Each number is 128 + 24 x the weight over its row's rms, rounded and kept within 0 to 255. Layers, rows and columns count from 0. Numbers have three digits each. The size before them is the row's rms in percent of the matrix's.

# layer 3 MLP down (transposed), 896x224, rms 0.14, rows 111-167, columns 56-111
093:135136116089130145121128097123157124107112121148144121133127132117073132124153148147111109138125146113130121096117115142160118125093129137145174137143108123103115124129
094:147092157137111167134143170130170131131109143126170128118135169154123124128115137122184107150140100127158137116134129123120120120151124137136117135139120119069122112149
101:116151143140123125074137076135102114145113108132084131135154126123117172142120129141157106140121139147104119094148091105157161093136147150135139136128107114130100118139
101:139105108174154141061126117161103100114123158114140159150122111136110136106085138134129146156134104130105125114182113125135110089134140170117145146076147131138095173184
096:140106157161096147121137136138150115083134125127135112127113148126149127119099138140157143119114134127162147110109130148188174119147118128145112103116149160143084146119
095:145130093133119160109126125106134154138126138103111124106128076113100106138117126095089098088114139147138147089145104121143139133129134137110111130084117043070081149099
107:108138128136159160120136129121122116085112089178106107114140142104138175145137162148141119141143136115124146142127142112097127161096119097108139106126153122142138154152
107:141176147108121151128130146174135145123137144100129113143101147122164077067113129117109139131129097138173116144138119140130107180155181132124135105142146151113165123144
101:154106132139151110100179108122169090117074141107142119085095160093103140123099159126108132104129126129125113116100150141122141170089163136109142136145141090144119155077
102:174128131128105141132142129148126148143120108140122142143147132115108191129151153122125151121086139131074093140117128123091147103125135130094155155119160113173101159109
107:148166141181121136106127129121122169102145110145126110142125138128113166147115102096149130150141115116109110111119101138122125098127101092147126166193101099156135116111
098:084099163151140125164111097089094157118146143140120141149107117073143142092114135134148117117122108172123113100085151170142143102130100121161134123087089129136110140133
093:112152126176136093139118134146113113107125173117103143144094108101134149138120108154121151129144130108109169102095130107138179155086122155113139125126113164121100114126
099:146124103144118156137155151106109119124143103128154135123102126121134148097100171134120114117137131155127142093123084152156121125137118143140148086109097142093154106131
089:114112138086157149106126116072133072154122115116103100118164115095168132152133107142117072121120142124127116114153152099132158173148118122116110167131135149157122107142
098:107134115117141141094134151153112160089156147189108112104144135120117129159125131119105120139165092140103108129126151169116097094109131059139122133145128125141138138105
102:118120191092186172121164141124132155142150079116104136172097121135124096133121127124122120109114169111115088102135138120095132113133106115109153133161182107119143143111
112:134164109137106073118134095120132157103133144124137179183128148138151104136131100141151153152139104091150138112156106152131177153085130133154088174125113190098164118128
106:102120133133091163137150158144108138122092118133121096147113124084072132123163131145139155139111127133168124118148079120138137094120162133150150122136108118165108122143
100:120126140134138132134128118101090108162148119155130155097138164151114120177073133135125145099150115138086127083163141123173133105127085151134107097093125127140140165144
102:126114088134183117175103102148137151125128152147111123139119082134154101174152103131123146148129135085135103099124134109187176149081101111135099101136113155156155144118
089:134118114097115094143125150138123076135150116163131142107107130146136108141092118104113188130150117124159092165153129131099140129141155143066101111099124133126161177135
101:102130124091090094141128094098101090096126130142162117112088134105075166131123133128128129169138095133162124133174140114124155132112128127103129177143129122085089146114
092:091105148107114163135155159107155131109132122085137093140102151096144147109101125142125147100135159143129124120154121103082142115133103133141120087122116117113142167174
100:093177090105136116121093103103111148132095128141086103135166076101118143153147168148115123166157135162140169170117132136149133095103163108121077130149167104153108160160
113:108111160141119107118129101114145161086134157111159169141142119124144109138145146156107086069176107142124124161123125129110115199127144148116122136149131110145131099145
110:163148127142161144120105162138106121116135103157159059152119136117155115125104145131153164105130115209142120150148154179124114121114139086102140110139121108132113133143
095:162145160152127151116157105157173139176132149120106094143141111153150106138140149155162138107170169144160180112145106159125133165115122154125141104101131148114068164111
104:121116100141148126127145151125083102107129152143093111152120135115093141132154137160138182134119121112130103138081108080120159178111111132141075141135111131112130125122
103:134155150084107126133154112119098135168145111121147128146080163093114159102177139157140134139140138084095177152112130139165140135133118131089098159140104183148145105138
109:151160105173131115145067142111085146100128201087114178132124126170135131123138075121102127100126099111081125135092125169133103130147131114130123141132134073118155164115
104:120149146117146129143134118111118109132110145145125134134088117127147105127159091080125090118151185134108134128132137140115125130100097102161121136104142112157115140125
092:130120117135125135126093120144104156091115118149101149075111158142118109089104107070131126140102120132126080108135104098101125176141169098144137134118147142119128145149
107:144141135130103105158104133139153110147123066111134107136160095112130139134086132123155125118099124100152081117075120157135120136098143136136109116148137144184123157102
092:146143114129129104113145090138127153128133109093108159102116131110098118083144189108105131163136091127119178113130159142152120122130112093076124115104130156108103084063
093:114169164145122111128173135129131171125107133107145149103101112145109094116117121098090113164120150125091161117126094165133075134115156111130167098140112097110136143176
096:136105119174127091124127085106145091107165123127154136129162095122102150114093101129161109088169144139099171130116139107168121131111137146182120130148117118120155086120
092:138105142176130153093137114110135119127131153125143107132124159129124133111180117119098113108113122114082105127106151133142136119106095177157114127116111106082131126140
107:101128111186101132147162135116079152134136133105119109080134143152160123168106177138128099111138150116126140109107172144150131076143089130132133153126105087135174132143
093:156164133108103146102107117072114150116120152109106153111125138121091118126116143127106144126057112111105141105163121159116173175120095155107107105147081178064113146179
099:110112149128121130121157142132132132133164125160174128139113198170072127108070125141116155167149105144104150113137088093149093145147124148126071127074125166129139169137
101:133127166108167153149123113117136109147104143140111163138137142078131114080087099167126125120163134126113115119120207128136106170120112143117126121139101134128104109113
084:083130120130114129090117105132144117119110084130131126121170110112115165113077194141118146144131178085134170114162153143149073122108173164158149113120113118110134170133
111:108141179160127151143134106118147131157106116136162172121095106160150117145153107128142149129113117136097126139154159135104165125152074134148103091149138126149128115087
102:185132150146134097167122123142165109105142080116163103133127104117133173167169094133101168145113127119129176114153136158107103157108140135155134125133120136148126100139
096:100138144157162150146151101138114123100163111106124128103145158121095192122132104158137123126155117105120140132162127117094119138086131130131065151119106121176104166163
111:102113170128124109126134134126102069111125140109109156134119095094104141117126144117134149096151145106155142113099117117132110112104062131120109112179187138087142115145
101:127129129109108112153137155140137070080096121130135155118148144103139142125140105103148138124090127115124124104103141132151162181163136109116185120185137102144161146120
095:098088107135161106155111128099097133171115137156125145131116129165113139148128140171118163151098096142175140106110150119147120123101090134138161116117107129136113132129
109:113104124133118127161134140132127115133105156121097152121123154152119103096133127157129100097162161114129133155085106122132108093168088158135097139123162127126135107127
095:091120106110106101134126123114152113149117118141104101122106192113149088176172191136103152125118154112108123082151155151082155121095162124095156106133113134120120160162
109:077166110110033128110117140099114124112140080124123126085118081111100133147132148135121113117123158105101115104163125143132150140108146116134114110160159157130133099123
114:115157152149087107115097166106096155150154157132138091148137088125140129106196105111148128139122150154112146169136152146098115127139112141133135114157138050152098135177
088:125110177128130173154109114130131097140093112101086169109084098102148155124171095128137138101118130131133134103103164153146122142094132139094108115123108096111125087169
091:123112127128111134098157090098149130156099089105084156137148100148151170116135168109151105101105087146106138088175131134141125070105111069120109122060111169130104137137
101:125126113150118124131148116128119154137141146131117135129136138086112113118127105146072161102155150132158158085128101069109134161112131151137089087126115109102138150132
113:166082145149141132145092114131114122090102131131150112121066145120130124113093122128125115127084148150120094171107107110135137133111121147159166121124095093129102086149
# layer 3 MLP up, 896x224, rms 0.146, rows 112-168, columns 56-111
098:117103117137107110111125102140097111112140164172092161157125105127099129135121138131077182095113151135089159169077154131125145104106146117141148107139063165128129106129
105:123124131126109161165176109178165166124137156142167109085146136153131146106127116152142148124153130157112141130099112121097092116090156100120122101124120141128136109089
098:107119139143152122078079114125130088189156171116116095135080144135109096124142094114115167098143121157123145120163121093134115165136126128123100138116117152092126122119
100:094129107110138121134083180154078111125142106110133192129129132124083135112145122091140139141129168087145108130181105117129142123150104175115096150156164139111167130154
098:086158130144139127166134100124154090127080111136135113177125135130152166093110157120143166172123130147097173152168133102082096147129123127111150084122111136154138082140
105:160113131136110077089111144115115166119119179117149134114133120115136108108095151117148149135080172148142131142122128148124113197157136153124135091140126115091159110201
096:104110086084122093154117101131130138097138111104167114127148125130111158132145156130097105105164121129119119117131114124141112094161158104182124168147141149146166120139
100:086109114119129114120121147181142161143136144109121140121149144141108157151152101122140123109156178079161141141131099163176163122201129109160152119121114108155115104131
093:112142156119148117119104151138129098127166170137126097123151116151132122157106136148137114099099134134108134086140114166141120131100165118119133122173147131096137098149
103:141130137110168146121115143153163178097162110103107133116153125132116149124118124111146146132143171140156087130153154096112137094172147133099131139165137145089118146130
098:162106098174141109111146120198117151184151109162121123098141116151148140146110129111159141141154097186142104127124054155091120136144109137125107121119066117114104151142
096:146142115131102146135135172155146143107129125080154139141145108140131085121127141136113115107117143149162128076110080148125091132117152124128074172101136143172116140136
101:169101148118107137140125168139110080145132141098111141116133136143135071124138097123159150112132119126144173109127120091121168118138148128104092136112094130115127136157
095:073160191107135105136128129133100113120120138119142141128109112141140095106090120114102146082109176202103142106164120142122197155181160114099119125114092165109136108112
093:121172125086128121092151110123137137104135128123113147137131131065102122107139133110105153171101139145142112151129113121148102134149131116119101096153125131132119120142
098:164117104136107112179137117182144114119169138133140146127135121139124104131114141109145113084115121127144162162089112140133115174132131136145167094152083111085145122131
108:189136109120146154127134125119099128120142115097124135115130181138156127137101092148111118128150105098100147133119130112142113146164142128116162122116163125081148099110
092:110090147114129176131103109165161111130136135129153117116100131141156145140160125101125148190107138130144176127094117166145147134121119148124086145160137148176094111145
094:131116111127094100111139129140108154128093111132130139101154137172115073116133149148105090172115153113125098114165130141076143110156165092145149127108134130105172146106
101:128107156151145130144150120154123106135125194093164131119119140135125122130109101094084141134125153147140114137105113135107090062128169079133125102144066126120131107113
089:108114114149129113098099122142124087134151140136141155155150158095168113120128162184141142101125165157119096150114096115152107105171103072156172146143125156131137137141
100:133123127170165095115085149106111089123137144145163089136101100127129116129145113131137183150102087090127128125073122138128127136133138133129165152149166087135136094107
097:089128131106098124096090107139178159143138105192114125111137098138099094111130116143140108123145163096152132152104176071154170097126092118129148117135107100071148108141
104:152154130147164113115139135122119159135136114153109126105165139151136130078154144128131157150128123109127120100115135119078113136148077179137143152137084129101098134114
105:126123177128136130163121115156102153140156153099155123100122108127166083128066163135128148098120136120164154136151102097120141108149128094095165131148124140128168102167
103:159128158110147151143143122119106139139118146143131073073075153129137147110109100126147101127114114159118095118110160138140148106121137131140119173106127115130118140077
096:096122127137091106142139168128138087123117118134138163076112138062103129113122130108087118168159093120113094146151139136105095096125135117107131144122142149128134121148
097:098096150159115094121161125096111106104130147109137174113135113117166130117151107106169133107140096169130147100157166079138154154092108148179133120123147104142128161133
096:146155109130101126065098134154124117165137148099109066123112130105142119155148106130102151162115124109125102076123120141136102131108111147148147162099122144158142147122
107:156145155162147133129140128140121118102143206098114122137103150138110129121135099161074144110143129124129134101164154134131107120106136166162124119174098112107154100127
098:131139125113130128110099137149115113090129114153103114125120114086173096127146117127142132130114142180165131125132127168158109132124137179158157107158154122103141127094
090:148154101160107098112153118128170105131174132137092138158176181193086179115151128134123148118128101142157123091178130153093106147139146114106103125161094125105143142165
095:126141138116101158134143099129158124149176175086144105127135135125103126108144118132127117152117099123145100158157157089146177148115148175107148159157141123114106149188
088:112127157117130146123102104134154118164162100065103116096171104140150162143098141140098090091104121145109150127143101127164131153122134083169127116116124155147130122153
097:138115143144138152113097132149116107147200167107157130136166148113115130178117134136108138155099118119141123132106143141119138119166115155146150130161149151161129108067
096:122159138129111134152111159137062154174134101144113161091100161166127109130141097100098136137118171127138085138117090107125154186137144143083110109115128139152128142133
098:125124109091142128145092096151129139137107165121132137143107122094114114114120114114117121200121100156095099145145102126136106110115146119098116129073127115163174107100
111:122097143120089121118153161101143150147099145119122125133162092122133092115075176126115140117142116097126169128116142121137139100118198133182142149145096152095153095119
097:101149139099088122115167172147100085096105107150166090139136095134159140165147135110106133112185166103125132153077166118153120129131144182094139156149185096124141085118
106:120164158146110147142115113132109166109097136154127126110172112106119138187117164132160139163131123140135163080171135176094128103135161119185131123159138096191110130151
106:117099178157072123145124165120163108100075123129113080087128136098128126114105128129132155136140137182113179143137121141138130131142137108095161146112096165144130147125
100:125150150123164130149153147144139123134160152115105097131123107128111134078130084106104121187132140135121114140130156116114168150151112120136114104111085142182056141119
112:147120105102122135140121157156153081130114126099099145113119129148127134101156138105142170093141149107141084141153173108181095095105084097087161178157117087170138167093
107:149163170185139103128132109159141161104124176168113132152128103099148123107154109108058144136134141114063128094079171103115154127160156113129105080139140118142151076178
100:144130098096125130139091157086186151179106097122147130156153100124113109135131126135147155169112136161138101128137134132146115160153139133146145123142129143107134163114
100:159154130137133132121135092122158130125156097123130173133134127184134178101129118123131140109095146157144143146128139121150137143141150126110139080110085114188099078139
097:100103126146130093127174154130137157104135101158169122126178138127137147124103116147140112103137157144085100147122145162107194106151055107127133144121118108143069135118
102:121177156118164141174104121149156099108128138134152135118119104134103150150114102102142101119140101129161108173125093168136110118141146119124079123112126101127131160141
099:145138096129113087117108110149152080111130113170152132130097098138102120123103137127132123140157123153167047114093135102128167144158124164104145149117117175155138089100
086:149100114143136158145148144129119145116122109125138166139178131139138137083090121116132128121151125162100134148108160115154138143138123155151143146156093113066083153080
097:111139143125079109112128143190126175135133122092141114128160097169173133108146128145127147144129167140091112121091171118124112134089154109157105086125108153148134134102
108:079103155151100106113129114138148154101101132141131152131097142101129122095134147177145117143133155133160169077137115103084149185164105131118140175112105163152163099131
097:127119124109149137118135109151100143101148105167134085140101147167139163127124138152078105081110138134124124133139138139097134147179093150154116127145110152093132153134
104:134172133145112118126065121173132163127087155141132139117076102078118093129144119150107139144165152132128107117119106114119123154139159101152133135107099125126162138121
100:159207154131154097096125123158099153135112151120109131149152115083155082128087112067140136125147131125125109126109105126113133119102114095096149127138103158133161133123
109:159121157111113119133075166101122156118085112132103110154128135121153145130092106149095118137136144113114103135105128125138159127087133145179108113141067110116107060130
093:130121123112115095114153152146087111124154137111130175120118099131154140153104139101135155092108146133141109134114129138144150069112148100127110067148130114104129142134